Weights of a small transformer language model: 3 heads of 128, MLP 1024 SwiGLU.
Each number is 128 + 32 x the weight over the matrix's rms, rounded and kept within 0 to 255. Layers, rows and columns count from 0. Numbers have three digits each.

# down: layer 6 MLP down (transposed), 1024x384, rms 0.0772, rows 927-972, columns 0-95
# gate: layer 6 MLP gate, 1024x384, rms 0.0784, rows 928-973, columns 0-95
# up: layer 6 MLP up, 1024x384, rms 0.0811, rows 928-973, columns 0-95
down927:178143078111152105116094168124130148178113166210117117138168129092120149136132142152074150126174188128178105136178156079073103134150097156127136102117082071115111122140091157119143174132114134147120167172099115080097107085151109103095105183081133150176126092173129166135133177038106117171
gate928:122134066082153167135104105163146170150124068113123136153136201125167109140150089115098109127113117105113128147112153136179109087137097141110104092146076126152149077095115130099107157103008107106110162098086101147105154075143130211070116146076117145142126159094128129123112123081101149134
up928:148156074109177107180095152114157158172122103178129144112130152135125152127149090183110102060166087154086089132138110152142085134076119122138109143121142134149123172143129127125067180115117094131136144080138110196149120156106079173067125135058170142114105152115097120126114132157055145109
down928:111191106162153123186101142148106129128174056097130128127121157137161124132110109134055141115162129136079118148165064122060139114168109170143142169083145209125171141147147125058099131113144108073145164112133125164156188173123126092113142119177106117117136114117162107149174105120063100114
gate929:152151121106112121129128096145136154134161136094133111130126192195141124078109089138112158138108078131172119161120150149104144162120151125179156124171156105113100137076148136081132182108115076156142115150101085144102168094131131128127088143162109154069129169092119066149146124105143115112
up929:132108173094140103159095128126149131077109093113131091150120129154109098114132147123132098141130162152107096114127101123139156108103139122143151119208171087090120102190138103121105129130103201126115089155094087151145072167164155131182111138161113118184173159056145173151148159142155143106
down929:144099141117095102130106114103136107153121124138117122149103141147153109146150137124148130143121141062166116213082158137150111124109116112110071094135170149153184119173075124160122098178193097115092121134183067096143132067200162133102106122116103112121156154140094119146087165191079029111
gate930:126152175180108112116144121165146086089079110142127125120124170163137145126141080152106177194108146121160160172107152149176125099107116109179105123149149187165114154091039172127103119156180124154135147157163134133148115082110116060189120154135185104104168128128104127148132141146081123174
up930:164158098118147115062058107070088169129087098170097128168158118085104164155101199091100098087099056151105135097143173135088178137136150123158144133136119091155105115143174109138136086152115169105152169151096115129158095090132134176144121136109122098137143125096073112109109159146089098106
down930:115129109173140174118135108179167106164120160147143149140155120141108142149105110158088123121136098083101131168108124195158116142114095151133099151123133111155138138087125101142100110167178153088141120197185131183119109197122116153114138112089121099212181148155186140092128186111102122124
gate931:113126158173132072091138159133159072073148089219130122183194147102100100106185123162111159128110108115176193136140115204076159159225102142123066129123120172135168141138118153139095138135148162126100159110089113159118143111131128062192135125167093160106079116171100139111134149153224134106
up931:108166160223070084119133147179113153143125103197140168113135162152158129112122201138094158103072181166170140088096096137161109192124133125157136082166107134130057137123149050119136149132093094151191122113170138165112089134089148135092140137166131074199113168131163113146199116162144080214
down931:133083066080151134155137099146151129134096103115080162053111042130127135122117142123091150123108106145103092146124126108101135114100107084174102123113120147169148087153073167126097092137088049148108057127172137154123115119146167125039152138156150145099098131142145116123117130160119082112
gate932:171168136175081128121189171111208123106096193164129177152141108095064158152160166156107180137091115064149116173110041181119129197163153167195097054127104076103139096130175142180166137192180151114138098113142100155128158126147135155148151153092179152154030126149137174188088141205158169115
up932:104070101144122123130145120145163104152212073059099088142122152056101077151176089131101103172102087147132192158136187143100121143130159116109089125139124126101103165110114141144096216119117115132099097080099192163117151144128112081152135085127074090135041144126124106123165171154201113111
down932:112151150193147142218155149078138141166149128063058162195111082103119097131132113122140172176120081141133103160117156120096132078088191112160164174189180141085140196092088100132142136120195094155117110121110152147104110139156120134158174069085102163123122061084091141193083139166097097148
gate933:109168163141039087169113128152120158141140193105093067153067105105135142121130115171154037097146103156123120177131125088126102132098095085114125103110161085156164107096113085139120147159168093076019147138139163141108164104125116116116140099159128146156121144109131151128090117089059173120
up933:108193098154125158098138075099113090143171187105145119111095116170160108147054126147137156081144140153089063163099164103150135115162156208082120139108146167128139069115150087122142144150153102113141129102127139155119084103137177130157119131131110171147116146139116122134132096113131129174
down933:171172133152166152105106141144172071108061126098168117149110131140055170134128193147101026126137158125136116153040229107130118128163128138100108119185135058092175176106109118072079148166143119091108174108122151127098128141153155082172157067101066095039087172133157124102128114143136133136
gate934:130136142114140148202080106193158111135125119162115154168172144062124154111141155142121208115126083096145091145122113112109099130143073152041145114128193112130109091043118132131144112133147100180119117155112143121125131132204144201167178132168150092107127158098070162142102148162110083174
up934:178121104120107168177089160129136133105130092154120124096163164176185101172128104083178068098071155125183117167080129228136151105107143100158089138060113153156108083139143160097151184147124094137116068196138255172120138181172157161145145103149135150092120118082104114097080100131115000122
down934:123116131073101170192094133107077150071136099117161183139141139084166125103178150154204156144137142169094110093146164121152104165167151141082127141105111133104091135124160187104138114175147127174168102118146082166148125140144233121144092103179105089136137122111103115132129146122117121148
gate935:078078070145134143118135146181159156097123164147102094142118109168064087149090144122086162144089124076180161154135167112188116118151112095092140131101141117094176126091087132139185126168146151152140132082141156076096170132074201168099115136128108089080151138121163175106125163082180097119
up935:118105179117105114080120139135126121070123149142158096160083135133142126135097098142103149159113126104113139220118129063135115067157117144102078131135136134095185084159127074161110096165159146134187167113138147171123149120084107133093161140163099157128141133111138085157103090146063199097
down935:109157152178115159101147156105088129075100147090144152180104115133208140153154087168117190091124181109149078163142152125162141056171100138100140186160140116090140118093059109134115140150119193140177158140161132135126101095134168109081157145101122109118131164122195127111073170106093135116
gate936:087124192079113153126105134131115103131150162098087119130118088131123140147138122118121121081113133146119087108094110135123142147047120095155170103114147095131096126110124164087188139129096094161183105094131091200139124161084074080184103093082114132134165150132121157179177140110148116135
up936:117146139097110034152133140130106155110197155090168076154096136086139151088136153154133079067108117123101131100161106076070070116138110133094175151154166068163148148131145131127168134118139110103171158139081173125164184144107121167058141116122117124099122172166124102152141125106110168084
down936:154102140126116189131099106122157134122136108145152100094087055205147139106109112066135083081201110120136108181140085134179156125130073139132107132118163068134079173137153193146151098162136127113138100149096099157140132172118106101121117190115078056157146192085108161155170137121118108107
gate937:055157127085189149156163062085131092182131170116111160090143122131131066171163160099143140122092177114132177136187095093132188136059178078113144119111116134156059105122173126187119110092114116076132131063149122123069124071114108090088110141107098122132107117139127193109174148086107141111
up937:163145109067159107156124196135141109077070165154143054178162142139072196111134160125117167103110121112156092157146112142194131169085117123207086082166149170137147061097204056185160103070130158141159128119074144118072151085108089140095159174149163144132216160156109121103099089094121137122
down937:096121118087132125126141189135106103108106227178117124103113091175128132159167074128109110103107116149159131179203132101117153136084136147149135165162118151164124106148158129215185107168152162079156181109142153106161099127161139179068100140187182050159192141112108161057154106111146120087
gate938:063107135189199173167152174111100070058100086169120111136108156141125128120078079176145130104117098090146114140114118096148169178077160132119211144121140131108156100153103092105125088081164086100147194136173136080194076112102125140131109093127110141111143143140140123132180125085118109124
up938:198132166143078087084161089077114179130116161143151123128092172099154115162151060174076174113112112116098131082102176134135115132178125169123134125101102118086134158069142157175139115178141148133110096167122154172135115123117085157117032148122119113144089152098139133174126187151118118122
down938:150113100090164118151100092106155075157117125143148101112139125082145148113133146181102118180065122105207150098117176120121115139104193115193098159143126165160134169118146173136079111141155161150176163116073114148154165155203081154097147186087144135191124127136107128083116124092155165101
gate939:143094127103143093139156101174125081118141138125098139112102121129129068123162125122148153187136152105166110093097136097122141114108118151125127123138161148170125147120079107130126135104090112151119093092111111146124201101106163167132112150125141124107157145158183096115139163099106136153
up939:106083131153132169105106103154154099140122111130085066165109092119128111143156167103109097123112154086119139127100053106133095120131115122147144130144093160110161181152133166108106145114093211130169090083102125132120123091125157081137159099157145172106190097133138065105129175140118105119
down939:123109152112148092220119081049136148187094138125108125147090094147130193106127075142149066137114142134061170130119121065149106151149117190139198085168121144137118106116123077144129117130112116104084070187111083174195101123175088116162113098118118107151142104122132129139072149143141146114
gate940:142155153149164078089133130093125126092136101096178126140120098118108121122124126138125135145151139048147120128115105175146119102133171070077099116139140221160083047160141119104116146167073115132111117159130146132085084143141093114164123173140208103179107089148158092072142156146255140127
up940:099098104135140127176188138072119124166173104122133175134158082174109143169079121123174095130132114167176149125148128137151101132095128153165112114139130200131145125207073100099112142079125124178140102146142110114087105116141172130135090103145109136174103105175185108143176160112125119082
down940:089129091126098116173196121124109131166137141131173106184144169102148114052154091123146090126100074161065086092130126133140159159164121123138142135119127107146110094115102174129100128079134100150102105097129123116118128202090118116157163149107176142162098124142154131082095111115138154083
gate941:174088113132137132133140151149113183111143130133164159099167174139148110117146123134163083125101134123141076123114078067079109138134158155125155150126184095139110103117115074122128116123117108112129125149106157165128095128086153107090104129211129185167137097095173105143157184095127109118
up941:121141114050074137150157088141070135133153141117126159087128165170119082150135138169184131073055067195154137171160090107113149108117189124109138150106175199174114088148107073091160172146102109147176119119118135127100105116112121128121165095099139070194116094135183134104127131112193145132
down941:189119110105193106143117102116117136134126165189139128106110139128030119168122091119140083133111101135117080088086087161101170135163155127058168111130155166116152134133109122101178125106127096101173122158122109084098184134129132137158155134111126115106145131163167145172094107101139123145
gate942:132133131146114172113153125113147060146120134172097130074157124169130144142105124129101111137136142099147169190110182141127067061095103191130116122130113174092150129114130112136141099179136133117111128168055058155147093145204138162135144161108138093090095140116147099172105179177079127165
up942:113122126089123153138098132127103035113113096116088114187114122117142094115138096101063167132103147152089135161156165115119114164161102168111114161140151147096129062120117078180061117097100134092115057148214132181096115091106185114130141118156156155096122147153095110069105089060119155165
down942:109082147135061103091114120108086130151127108135160106168106036109127149113162136113126096144132090109068130092144067157181098147129160129088180082129125062129074065134144112114105151133101168203169148116116122114144204126086125105055133105152117128135117119099193135097155093140095099094
gate943:165115172158140147139095119110093087054117069119175086199125119104102138180115090108193093062119074107126110102079174160094155182089117160103186125078191154081215100113067114168109143100113133185164130151100111109188112129111101181106083071127095166074127085120081063154116159118205089166
up943:162138091170102134157146127120131124167132120140165160160108135128081143076133133105176085133178143118167121188195150095140132098120154150199180097096114084038143136122167129124179131153147155164168142121109123109142125070135132148113128144084118080177169184112093073182152150147081072100
down943:111178142185093167138072146104122101115097113123146163144157106142100098141168108098129083137116102100113166206202169087114172120174214118123131142101115101137195150105150092153077151130144087120083143133122155108157028040150129127099123100132121143133177123183073112125102134153076131177
gate944:158153129153177125186076129166062210096142151077123119133077162143134103124093106085189099202125150120194125155133078099118169116094184063073118127139146156159182062147112119108145198116157122127083101128167123159128141168130128121179161131141120158170096177179119105152146133092119124166
up944:154220183090139049102166081155110153096050137103112124135072122081131150127181142179118091102160162140190123135109090123143091111168152092157139110141101134165079115116159139122135131090162177142071123126166188153150077139137128166154111168128130148181086145166190174173136092094122111171
down944:095116134095104104155056121113127163099116124110142157166139064138110111058120113121165116133129149104123075097140092111101094077112124156123119108108156122124138092108115081097096085109179135096111105112128144156103053135112102136168129145191135152071064085175149153188149062121094137137
gate945:102104137107027136122158118110135117178103115038121071131085101110074135137147125156092119084125091084108121103144132097129108129186124131120117132111091154088166196122116098130099139160186140207193141117111115096135173156100076145125143123107161073165121044053093124179174083163095182109
up945:122147091128104139135126110149105122107129068077150137076142163113139133074153138131074134153122123111134165124147109073125149135086122144100204107094103149088136091080158129097161183131136117168140094104111090113086101096115108167179175132138083098159129166127125156145135115135108204086
down945:136113112142157135156087111196103131067174063079184121057126112077120104162143105080147073118140107111156106221080110130131199128152130104166125175136146160093149170101089160182197165146136194173111137142119119154127181156112110169150107203107139166124154126131152172210147116117122135179
gate946:112143143103147191124104162133081133133137114130115122076156200177152103132130082145155130146154140184140206152164103105179159062129114184100092074110188154117130135126198134165116084127071131123089155125117101072138139124180128161098095179139125116173107172114122153160152092121174137117
up946:104128114079105121150179118101164130129150155139148125115143105141075152170066143070083107136091167176068073072061141151186120053137188104126093209140120117121147066152161163081116099074147170116159101170124139125133112162073124146108124157087135105133109119174151188083096121131152092096
down946:169110114163070109092083101133190114108107136125124148122133107022171075063063167090079144123124089127132109167145132152090152120133146091150187188227134114067139160091091141075191128130162102165160069082151170136152158136118132106142129120125089120190118164168135082158078133136120109115
gate947:129165152123160101134127128091140107186121090171139192088107085097114157084121166083052100171089150124101124148113088097114129187142129136150149126103188123117086111191087114177136117152114081128091077099136145138114104131070103159173126173102162160241141101117121094127119125116121143165
up947:125112147180061091157087145100127122215158132140134190147117080056150163098163193128109053179088198127141168157117142078195124111070129098134115160138154142094139015124159140165182189125097057106074089120058166129107116212117143110195083112104181144196120110209144081192153109107098063129
down947:106092174094127173178129137134123086163081104112141121151094146037201160114134117112093140157113150118166163167127087163169108118144126086112095132138106115146113112187094152111135114117121140128110163142137206125068187164085116125089143129123148134116137090143090201175150102079072198086
gate948:167072131051137101101180139094116096097133188115130156089164102202112101103147173076125108157192066096189102096130181079103132121146099136119099138139115117152158180114133108106157120144199115181162154119153095112174164142114183111132143107067124082120144074091116067143104157137111162160
up948:056143170137101109132145093128142119103119197112119108079153140169105097137168124127151140140111103108184104099142106139089154125149149083109151217131102082172094175148093159106115072145126080130142122129117176150103196145162134103150095107064075108073116125175119127123140078084130070114
down948:146165127137119200170129122123161136157175128056153101211179095139096119092116139081125151098144097118169115099137169147143088125166176102107132122136163156163095131149115131113075137163157124167115127104129148131154135127138171179084094078063145140100111107132171149075114097098097139109
gate949:114127118116124120131130110095158149106137048118085044182184127150114155103064118155130118169130123157159164121120150114146143094156168134120145058163101138165074138132107163108170177171161151064152096102187112127101119145122168093160129150138119061147098138094126129058084134112104147156
up949:110122136125127126110113139137095125188144156120156148147194117163117146165141218108144099108159136074130166130111148101087068139150135079144118134167105126124129084130146112156092136086115146088093134131122178098109148129115106121084070114157097168112087111139161140141130081168127144079
down949:127085107178123137142141092133115153097053121078188155157115149069162149150118083132134094145171147105100168128124094166089110165107109132128113105131134087155114111119182079139154086135109148102124155160111160133116100132135116157104157115105114127098151115114122140101118105114117118071
gate950:144130144130116192150092057091126109155096194116098128150098131126124131142090144121094122113120112160128100113110132157122129205119174061061162124148130121148077132127106122113128166113146133127136182142099100123125107155120089170175175145146124134160138173120180107110124123135141141149
up950:169153096096111136106149110107109154121092176088143131136134150159110117143142196126160125115148136085134124102073131115200110114098160152147097141118143137141117107136065085151130142164107132107137151134123083165012149162162199101176115165138135153110187157138176121100145144095101153146
down950:127086142056111188079129116073147163113162110170157136173179130136199132167093095149178153134142158183095121093157065110123163144122129164168131149038108095113146133137107112077192102176145154136179153130106093124135081114117120125150134125171136108187108143083150121142087127085112154122
gate951:125086122111134174121155137123166123163101111111079138115137107130128106090149120154108101135101129112110121082148146123112159111137126139106190136159105142061110166135136066094127150122159138095178150159103121132059105141085134132118194135174159177121102177116091115129114209101138160162
up951:092174059145143133155133158163112126105140086107103143214074119191106126127138109114144148085078134112127179171158089118083210101109115141107145090119150132087148178153108113147166127147119127114091173085157108155141130139087156114121157117106095137085092104095114134140152155145159174108
down951:147147132120136087120106125112068129121122132140168133124187151088129117146105149148142139097151091149170103136134120123137104105105136133138102106129121107163108093127149171149129100151145101149123065111164132104184140115153091122119101146126137160129174079121128141103118070141100092100
gate952:170069121159164144142101157129111118108112153104155147126123194092161110117109125113147154181147143103113138129119087117180082170046146086135070185145109111153156142160102127119107140102088121119130160157143073190105127152153125071175126160077151092125134084158133217157164115152120142076
up952:160183165169162148080126157150154122108198118149133145161124170229135114055122056113113139136087186170119082179127128100130098098154110247149192079142180092147107119113132183113166159071091118109131115139133152057178145112136166188105090139130158109119159132127111162123133171140200223138
down952:155138105158137209154086089111110127125189153162081136065137124156105097155130169129101095189137115108111138118118125116138082111039071113063113135111134151101145131114152196135105019142051132127086160113162116137125146131092159137084093178180179164118129098159140155053085172145077156091
gate953:166125125192117108121128092143110085147133170091113073116140140129158166088156142127139172143113124048154046162122123097129098046115091118113072127126113079147132130107197109196159146113122158136087212165064151092113144136120079128115111135143098123110129080132097085139123096080128157118
up953:116119138137166173097113113118146116112127173136147143123102110131145141105131180139143164145127094154134138157070089097113080133118068120114046133137122058100056114113153070126074153187120173153114147131094109117199158133143148139201112149099132122088158146095117120126115111114154127141
down953:147175169137073109114112097123117062160160093098125121124081090090118199117120132073177168149145173149146061146154122131168130126124136135157094065148181119149073116151116124126098130154149148136101148122090105113151183141140130128156086178148112110165133126038134134151117068135104101131
gate954:094138199129089135146115139142148057149121133149117121093121140171059102133114108139103101158152150093174051147117107081151138135171102091134141145100088108172090153125134100126061152109125108170111096107083055160135110158148075176072089155121137106117166162170066087168091121138087146189
up954:172112129086081099112033142128150077128164145113138126123129139154069131143068121119107162144113177137157070173148165129090098110137169166207156115146133160124140161140075096135111113095093154149123099188122137106110141133116159142093092190059117117137134144126141105155073108137163070132
down954:122071164112069176158107118092138142169135126155174167075115170161082108137140145113082096161109118058148132133090161112136168087131172104175054114146110123118110168120111122091159056073138108184096146064182149138140071131130130175075134154095120106165123131133135141151159137131141139145
gate955:114163158142190170180141146113094165138137112125106137116143095169149107119134069070093089072103143144054050117149117124097153125112120126103075135150117166161173123100093119062103123121138145177099116101119076170133121077114129155149174119185151128099158101118113112070141165154132099131
up955:230146142129031137178149136145067159126144193104176172107135134085097125092180110098184149162089148088159146108134150188137178093156093134097097149053170125111140090112138019159154078105144110121163143144123133115128162082135123069150110162130095120128137185162168110113143150134089165167
down955:129107136108141105083090126053104120145115134129119097140117140173137139125136128170125140150140139165100103182155146147088166192088134121134155129140115121132119119132129176173175141154134110141134185191117116127151157159164144089154105088119164136110121182107145124196040117106095130123
gate956:144159176088119133153161111129062158164156119110126093125084146088134116120131115111082132154162100147128108082132120090070101100175154112100147117102161136133175138127151106124154123116128129100086109069118118089122175186104123044150138154090186145143171143154136181134123111044078133152
up956:143058131077049145205166217110135141120151129090150185151107174139119104090165112146133107147094175139093169115127134068168132141147102118114124146115159160118121143142123134112157141167176118125137113164074089136107115107134091132141113171092084116186113116143095134162144167088037095108
down956:115113101139110127171118122104168096167099123123041110149134123176112148146152096080116100130150129122017077133112082084100144133093086133098192119154079184108208177105121101125177074144155106108166121199120074096121099112168076130154097140090089121129177149061126088141132134114088090113
gate957:125162152160180094040085115143144099149157142110170139117158150068062086167149166107110145161127086141126168148186119112145129168110146150061169134116103124079143138152134113185098093150081121123109145138098085108194173193141115113162112130141100093198151135105140184188088141129131157122
up957:115161190108102169158060139143149093140106162141115113098106109121086146116142124115172138149117127142128147140091108140127140082171146083107123161143125111074119134080140126104154078148117176120083084168207072145137123156141114115135108117097087079161123136130125141110169120123120123132
down957:116120107124145151075110162112179146124107145126111150095091106099120107098084112192177132120136081126135103137128148195087160098167159101134122114117121093135161132160099123102099159137138139116196129106136178164140150092124169165034170178143130176131134117133111132125208166134124055155
gate958:097198123115073079109089077079132127180117113159159113152091131152131134165072100127120154075146141099121163155120168108168133120059170159084129179139132115087102125113085143117151112108113120078154109132111114130194129108176147117156074133142162160158167101135107053194128099197156127127
up958:193094087119146172122128161205142104091125130124073120041151134115108176175154155043129119113136151167220157213152033080138162106120136185067089106179109148109171099106185132144127103144087115183108188139037112079095130180124100117132169148067155077161129178115106167079160110117115143110
down958:132138129194193128131120150179229137121148165133101178092168111114176155154167096125156150221094142165158209109109120130130125187105148177084098129159177147112147152170172137174145161153169181065136124116058127114070095167052184128090099101107114110139130144128156158108133167091151133103
gate959:055160103129072117191129135106171154165093171125083102129087104135153136151098148144114101105181107095140133145148173110100153228173118130110116146169168098160161108086112154181114151166143076107109140105115129122151142122114170146055093176134170113210099158054084111168109134198096129121
up959:019073153123153165088104146115169135007139119114098100125140131221035159125127094181184071147120089089156160100134174128103130093115114119122141149156165082098094138149132139171149148129147133166135176162084152157108174180124104101125095091142124093124206103208120143131183065124119125111
down959:110099140126111183184127127087109112143179116128137131149095062097152119143185100180151131165081082151167191100134173079136158154076082131097148057182146138150141114066133140152134109074074168162105160143127095181124160177123167186067123134120183083072126105150097188122151112089083126179
gate960:171168114127100115148084119031171121069091134094173143077106164104146225115127151100125132146106112105075064125079143179153135098138155112180091157088136187155105140039084167101129144182134141148158091128079147101188124114123182104180143200135124135139161172127192137127128075102148172079
up960:128164095108111137118030088154118165064162157146133139124108122195090133096114096106058080121076153152144174128176150134180074101123068148108168082121090090140135153135158114059138129096159060147142176134212131077136098137102101149126156100167148110098119132105128116103141091145109135120
down960:113136112097125144165047112068120137118074110093155172074118091119131119191151119107149104093099147126135109152191121152166134028170120135122137077114134113104099158116140135000139135159164123179118049147104131072199118097174157088207227092148137142152092125119216169158160152105101120058
gate961:194106175137223117164096085098143114128149158116116134091091165152137129090197119129124144140095116075148152146163096063167076106122126148148128135195142165148137158140142114098143151153107119147036165098115128082119116120145089134154170124047099127139126134118128056162183103159096079105
up961:127112101090027090119126050121153161109161102143100136125135135131128158135084125158137154117184144154129126099087144085107156142089132103099087123029136081165126093100081145177179173110179138116168148198113137125074126107085097134155141153156110178125121129122139082115121152122131112121
down961:029109091100094104120095198136131079105127102152112128141134139110074133103084069161142142172193124109168187133174118137126136133152126145109092116152181137103159089129134123095124151076116096084143236096095186097171111110081080135075132067102180109125134047138148114104123161185193120145
gate962:082141141143132178116185181090087156121140197191114113110154111134097137130101158119081117069181148133132081209158126191234143140150134175148112169157124115141113093177128156118140139104096109106133135147122153137161085066156053120149093097109105205136143139104108119139166167083142156122
up962:133140133187107109136128070137118104143130119120114162147094135162123131117116135132143148216099130140127177124132072113117076178056178129142138112137139132037113090124168142182123129184138101128061128107155125073087136169119065160114147127097093097107051130155129126141081128153111184125
down962:154134145116103056069100081170105145102175081091159129086066158105156079137165216097155102171131132154133129142063118123113100121160149074143109016126188136109098134111151154123115112105134139118112153125136098221050153128150159040109155109091138085050118170146095106132146163133158123188
gate963:149120139140162122137090117144076156138123174110141111143162087126097112146158189138129123110121192135150076122168172160115122102143102077090075150082151134121139092119158101064112110118088084141101064094140106156078124112105176132111162165131114096151188132170078087142163130137132120160
up963:165116124145123106087118142136166110208122103068098119142098112154188147115141125126114113162132122155088139178116119131104137113110120136125173131132059102050169069160095110168089116103138143081132169139076165108146125129144124054082165103139134117144100164045125144128104156077118122139
down963:101167131131160138112098116136140153172123144123164138135129159110164143143149151152162145106170171116118109188112101117107118131105074171175126127119087131076181062166114105106138103156168128090126166124096166059142126114144121134108129124112100142090140144046128148166041114113146123182
gate964:161116106135099106110131104110116145135161171094115100106119172159156118119122150152122130100163168116165144083157122116161069136082147101098138134113127119151158139131139150096137172166115189104130190079105196056158165093115090174123126171130141141139148123110132124107178144108096135110
up964:108125163180124087131109115145090115098094076083123134071139129158141096154149187187105133090115174115146102154181154139195116183138093152152127127112143161105151149168122088140100159124148116114121138086078133124120169064118118152147150152152144173126120106166150141131130136092080076087
down964:100170152130057150090090066153114141103126126182145144133167081142114160163151110109176138154139114132064105121115126135123107135080146162076147114162159174084136100114087145172136123124089080131167099113132090158149115160154109120105132113140205110181096148137133169101100090086141130128
gate965:149199127087145122132127138124130164107117133122162109186135158103097120113087130122163163145113143130138122131154092133103099093121165141107132086088120143115109069152096071090100138149120114120217147111128202072155099107146132126152147085113156094134120143129104137157178116116100087121
up965:137150134111150141139144123158144064140128141149157106108100167107080124078052075090141162091129139116115156139142139118171099085126120135087176099119046119104123119138078087114071091134152059080157127210108115133098097126111168057131178101186177114136023159134164148184127098145140103096
down965:132145102154156147169106115102099138143199112139135139117129169108117167133090055116109108128133147140078141122112091185159149114136165109114119151126116108149171157102164120138149178141178173157131136106174119176099130085108179148086109144170076127097179169135163153128159093203084104137
gate966:135133121088120135058129103173135188115132088109084202133132106199137132104172130224153082100087157119123112208164179173138161133124129117094152123123129106089125128156156141100187123167167162124052140118166080078169132110098142165163125120144186124164152096151046132156128120124062159052
up966:144225125140171150152134104066127123182135143126124152131142114102128101152111098141148123082100115110100111114143129114148169052158146143166131178107108149113110124125096143093097129105053064133160130172133170068125113114132116093123060138124184087140069199129127101126073139146189165098
down966:106157132128124214185144168163097195165142188190152180104173142134135130107105119138169164150166128102108140115109143141114145132184100103198139121146141092111141099175095139125138134120104137110129189137093163138097108085101110147118135084091197141146108150117116140052141094066096168089
gate967:164130059178166106139128122100109153193144164166147142098145136173172131107141182156140134107122120225092071111145130108094109103114110083128105108132119124162222155117116145077122100114136109192152095095139072101144073105142139116125078107109160111141101100174126076115141132118180155141
up967:166160163074109064110103081152127137157160161102135115097106097114122154136119148146145114098124180170170162132136124126122085133169080123135091207099132064155122116134091131141104147154142194152095133163139184118141115176127145085134117128149110113123180128130133170121122127135152119072
down967:094120151137196100167086154171081125144210093105191109138197149185142155128128078107118093120066087178120112153212092141107100143162105114153156108103138119098099169142141120061179160102134057182072107102081135109123091175079118104120100142155113114125164142219134082164071131114139106178
gate968:124093131157125115099187105100169096110126208105112166026108062110099124118087142132156187101062178128163145055180100129144075153161052199104146151147082062143128111131119158108109107082107172088104085176098107160155144135076122152127099151103129131168144131145114090147132088096181157114
up968:100128163135144144143110113123158141119136158167165127101098149106093105143138105143156111120076156113140118202121034117135183162185139138100108122103123116136040081086105097149110146122119136114080126158156098144091106143070093069105121142130141109087113179129140160087212114089151136116
down968:116119093118122140077132138091118124141133124074097167137175106122142113174155102135151154189083108080166184164166131142144113147154160114117120137166092153135106079115150135090168081162069167178136144084080172150098142133166144156128131111168180157140086139125178147087172129147125129083
gate969:073112148134145117139160088138156173097093132139135111125148136147116151114200105113122099097116092166146149111120159118123170087142152141154114096125128142090082165080138086147099140172163051096103149132172133133230155162113151128149119141151120147096136182129128104136093187130144157138
up969:108039119134137134129171091099125124111104115136175091102166115068124095097119095171176110109115208130119133113043099113114124179151140157149136120137181161113175118083105127109114118135121148134104079155092152083104192121127199153157131148134137130076183193126116131175167142143170130189
down969:148119096169104083076122148138150140156137076179109137141144142088059114138155133169121141135124120187122145170131147119135100130092131116217133126106164109167142064089125089176146079092104137103130108120129108090094131091078202119127094058142103145102086169064131126098139169139111132101
gate970:103200154155151183164120063127146133126189089073180064117132080115140121142167104150113061127171113155189095072098134172181140203158141091137117166116068089156113106125069133041157196156105119104175148121080087136115144127113095158121152167095142156110134177095110129194058129164091121084
up970:177118112119103125101176111121144122117097116162081149107130111107105159164101123142166123195069123092141100156085152038054193103118121139149129126122137141105140116122098176093125117125143118211072097178121149137171106170139081131134148138052125095083062087122155116034145093079124131196
down970:067076105089149145091133132116180120129119132162148137081176151138133206103148120157189155173144132109208086098109154125160136149131163163187106152121079107148146136089118183086142145108079126145090116160111131119136121092122117165137163100149128142141083066140193093118128109094155109185
gate971:114125133077086144159101121123163116147100186094106146141087128104127136156115110103110125121056108155157143121132143129135050089111087108154141109148105134143166114139144108131116115080130111167135161091082145166109158135088125156120122175090140111126080129096124144092117170147091134118
up971:137119142087128180146130134189050167167117127125122156162141092130115183163142149144098114131126146127171084067147144098162093123114123140129161072132090114142151151114126130114178074172107144146124134099154093141162173139157141094135140114156135124095141111128135175128102096119126091137
down971:128154148114167088164139099134120094160149139132137130151147092135102158114115136136095161128119145143169134145127118116204096132117085142130140171198070092167143070096085102066122086141099142129113119052104082095149127157116119078094123165138142104105151087154089131135158164122152098064
gate972:223068114142200143099163126129161158079159149108099107174115199120154095091129121172124095136103124120086113126149128147149132080157060101164144104100107150168090146099144081044092151195074154208101121085130184123096121097116136171134102187082156141203156123166177129191157108125133121138
up972:155104150159145099174165142164125103113098120101107171119106152123162125079170136142150150094118180181127102101169129172156122158138147148169181058129123174098103120132138132140119126134145129127094085159181150081155104088129137178138161121168121116176142153127129089180054101104175173118
down972:067111119074154124171156129141154149159089149150125141178099177094149164061159132115168165175121191108099116165108166130181073170175138163113114119127114064173144127163064031110134134130133182058094166153100139097085121100157135158090088097123091143132118141104079118077070061101118117126
gate973:099222164151125122152137188143148089158123159118097118148146067134148155174149097151125078138195114108146085144134111118102116118117095125146150149123152142167094135178122119175100146158157123118097179132145155095156138147129075095119120073101102119165195089115112169171119126067049163138
up973:101214125149117084079104156134155119096079082123141105168133138202152128118102119099139084125152163079101144194107080157137121152128096115167107165102098140118135135190052128094112188158132184068130055175141148118118134118151126137071150045177104097154096173086081147173134120090096113100